{"n_layer": 12, "n_head": 3, "vocab_size": 8192, "activation": "swiglu", "rope_base": 10000.0, "parallel_block": false, "lr": 0.00318, "lr_mult_o": 1.13, "lr_head": 0.0049, "warmup_steps": 576, "decay_shape": "linear", "final_lr_fraction": 0.0, "batch_tokens": [8192, 16384, 24576]}
Each number is 50 + 15 x the weight over its row's rms, rounded and kept within 0 to 99. Layers, rows and columns count from 0. The size before them is the row's rms in percent of the matrix's.

# down: layer 2 MLP down (transposed), 256x96, rms 0.161, rows 78-82, columns 0-95
# gate: layer 2 MLP gate, 256x96, rms 0.179, rows 79-83, columns 0-95
# up: layer 2 MLP up, 256x96, rms 0.165, rows 79-82, columns 0-95
down78 101:28 24 70 47 62 58 39 53 33 44 42 48 51 43 05 32 62 56 76 48 32 53 27 78 48 41 36 67 62 41 50 52 23 53 44 50 52 34 09 54 93 30 54 52 67 54 38 55 49 49 53 38 64 43 64 46 54 56 47 50 36 42 59 69 15 53 49 75 63 43 58 51 52 35 30 70 51 61 48 62 44 14 54 45 53 46 64 56 60 53 47 57 85 37 60 51
gate79 097:35 79 26 63 40 33 48 52 46 32 53 27 29 43 53 36 31 67 44 43 36 38 75 54 28 66 46 52 52 66 60 47 60 43 41 16 38 63 50 64 61 43 54 64 36 57 67 58 48 86 47 35 34 50 61 68 50 76 61 25 59 68 74 49 45 29 34 46 40 48 68 35 54 75 15 70 68 60 37 53 32 60 48 58 63 28 65 72 33 40 60 59 58 49 52 77
up79 095:61 57 56 48 43 64 30 41 56 64 56 88 63 49 70 48 66 25 59 54 00 55 60 36 65 31 45 33 70 58 46 41 44 65 55 48 46 38 26 56 52 54 29 49 37 32 45 47 45 29 67 33 30 43 41 40 31 62 63 58 89 51 49 48 37 54 36 70 41 50 46 66 71 50 67 39 52 26 41 32 78 53 36 59 64 48 39 70 22 58 54 31 60 63 37 74
down79 095:57 61 60 42 33 59 64 45 61 47 48 57 50 54 70 42 57 37 41 25 19 20 45 34 39 67 36 62 59 60 66 74 42 42 41 48 34 43 68 63 34 84 28 47 32 30 60 46 66 60 49 31 52 42 53 45 46 56 32 61 45 45 77 39 77 52 35 28 32 23 59 61 63 29 70 22 20 54 64 42 34 48 56 60 69 62 69 40 25 47 56 25 62 24 43 56
gate80 074:64 43 53 57 43 60 50 68 63 26 44 50 51 40 40 66 25 54 32 53 39 43 53 61 56 73 50 50 43 48 25 52 72 31 36 53 47 65 38 38 39 64 56 63 31 67 65 92 63 39 69 72 54 43 68 68 39 55 73 44 71 42 26 76 54 42 76 41 50 57 52 69 28 48 60 31 71 51 55 74 45 73 47 41 39 56 28 27 59 72 40 79 82 65 35 38
up80 086:29 43 55 41 69 39 45 42 42 85 54 57 63 66 39 35 60 34 85 44 62 46 52 52 52 45 63 58 54 62 75 46 28 64 65 57 50 28 67 52 59 32 65 41 62 41 24 24 33 59 32 37 41 53 39 35 71 37 30 80 27 55 70 25 57 63 37 51 69 44 42 15 65 54 46 59 31 64 34 26 61 30 47 78 51 53 71 54 55 34 61 34 36 52 61 51
down80 094:29 65 49 46 44 54 46 48 48 37 63 60 53 63 66 42 42 53 46 57 57 40 51 69 58 28 48 38 39 49 56 47 37 63 48 58 74 56 99 64 49 50 39 62 44 35 44 32 36 55 42 50 52 52 54 42 38 58 31 54 51 61 69 43 42 69 43 63 48 63 69 52 37 58 53 49 60 45 50 38 48 26 53 36 61 50 41 46 45 22 57 35 54 51 51 54
gate81 103:63 35 55 46 88 48 41 74 42 73 26 33 63 64 40 72 49 53 76 28 49 59 45 66 63 47 40 49 41 58 77 25 49 31 72 52 59 52 58 15 46 45 46 40 65 35 52 47 52 77 64 78 19 43 30 51 54 79 57 44 69 51 41 69 48 53 50 51 21 59 43 37 54 47 47 68 76 83 52 61 49 62 48 69 32 52 31 22 49 56 60 54 55 57 48 52
up81 097:42 43 45 39 70 40 37 38 49 46 53 41 56 48 40 47 25 64 49 41 73 38 47 51 70 54 64 44 51 70 49 40 43 46 67 46 84 53 45 63 43 48 61 52 83 62 36 34 69 63 91 47 27 58 54 49 47 70 42 29 49 39 23 57 69 48 49 21 42 42 69 45 66 42 28 53 62 67 44 40 36 73 18 51 29 57 31 34 79 32 40 64 12 55 29 39
down81 100:36 66 51 46 38 51 26 57 69 98 59 62 65 37 31 52 43 41 38 52 44 52 47 25 59 40 26 46 36 54 41 28 51 57 47 45 70 55 32 49 25 52 65 12 52 65 60 77 86 31 37 44 71 81 47 54 75 60 61 68 71 41 84 68 41 50 71 64 42 38 37 52 42 32 45 41 48 54 42 37 45 51 41 52 59 36 33 60 48 68 63 46 56 30 46 44
gate82 099:61 39 59 76 35 59 51 34 62 57 58 51 54 38 44 49 62 44 62 47 40 37 84 15 33 50 62 61 59 56 72 47 66 75 42 26 53 52 65 43 60 55 66 38 57 46 60 47 48 49 60 47 44 64 45 57 48 89 56 13 60 43 63 36 37 36 48 62 61 29 73 43 32 51 31 57 39 62 24 37 55 80 63 55 60 19 53 58 27 55 65 62 94 53 73 44
up82 099:71 42 36 44 45 69 53 17 52 41 55 27 52 66 45 73 57 55 77 53 34 53 64 65 53 68 31 59 67 45 72 45 63 71 29 41 33 39 43 56 18 64 49 92 41 35 39 62 43 31 51 37 61 42 40 70 51 32 36 35 19 70 46 49 59 60 26 69 39 38 33 39 48 26 71 49 78 51 59 38 46 58 50 40 69 63 57 64 29 54 39 48 63 41 46 26
down82 102:60 46 53 63 67 64 48 43 45 44 22 67 66 60 60 38 72 70 48 49 47 71 41 48 47 62 61 67 74 73 74 55 40 44 70 38 58 52 85 61 35 74 56 59 43 79 11 45 41 31 86 32 64 55 46 45 64 50 58 32 39 58 42 31 70 69 32 46 48 60 66 52 39 55 55 65 30 56 54 35 25 41 35 72 68 56 33 49 60 72 60 47 44 50 40 19
gate83 112:31 71 40 71 46 75 21 57 56 50 55 30 25 39 66 75 33 66 49 35 52 75 53 62 44 69 54 57 40 73 70 13 39 48 49 28 76 47 57 49 73 24 42 59 45 43 59 56 54 50 31 60 70 21 70 74 32 36 56 44 51 52 61 71 44 63 58 85 51 74 55 35 53 36 60 31 78 59 49 51 52 67 45 61 46 30 28 51 45 55 57 48 42 47 49 59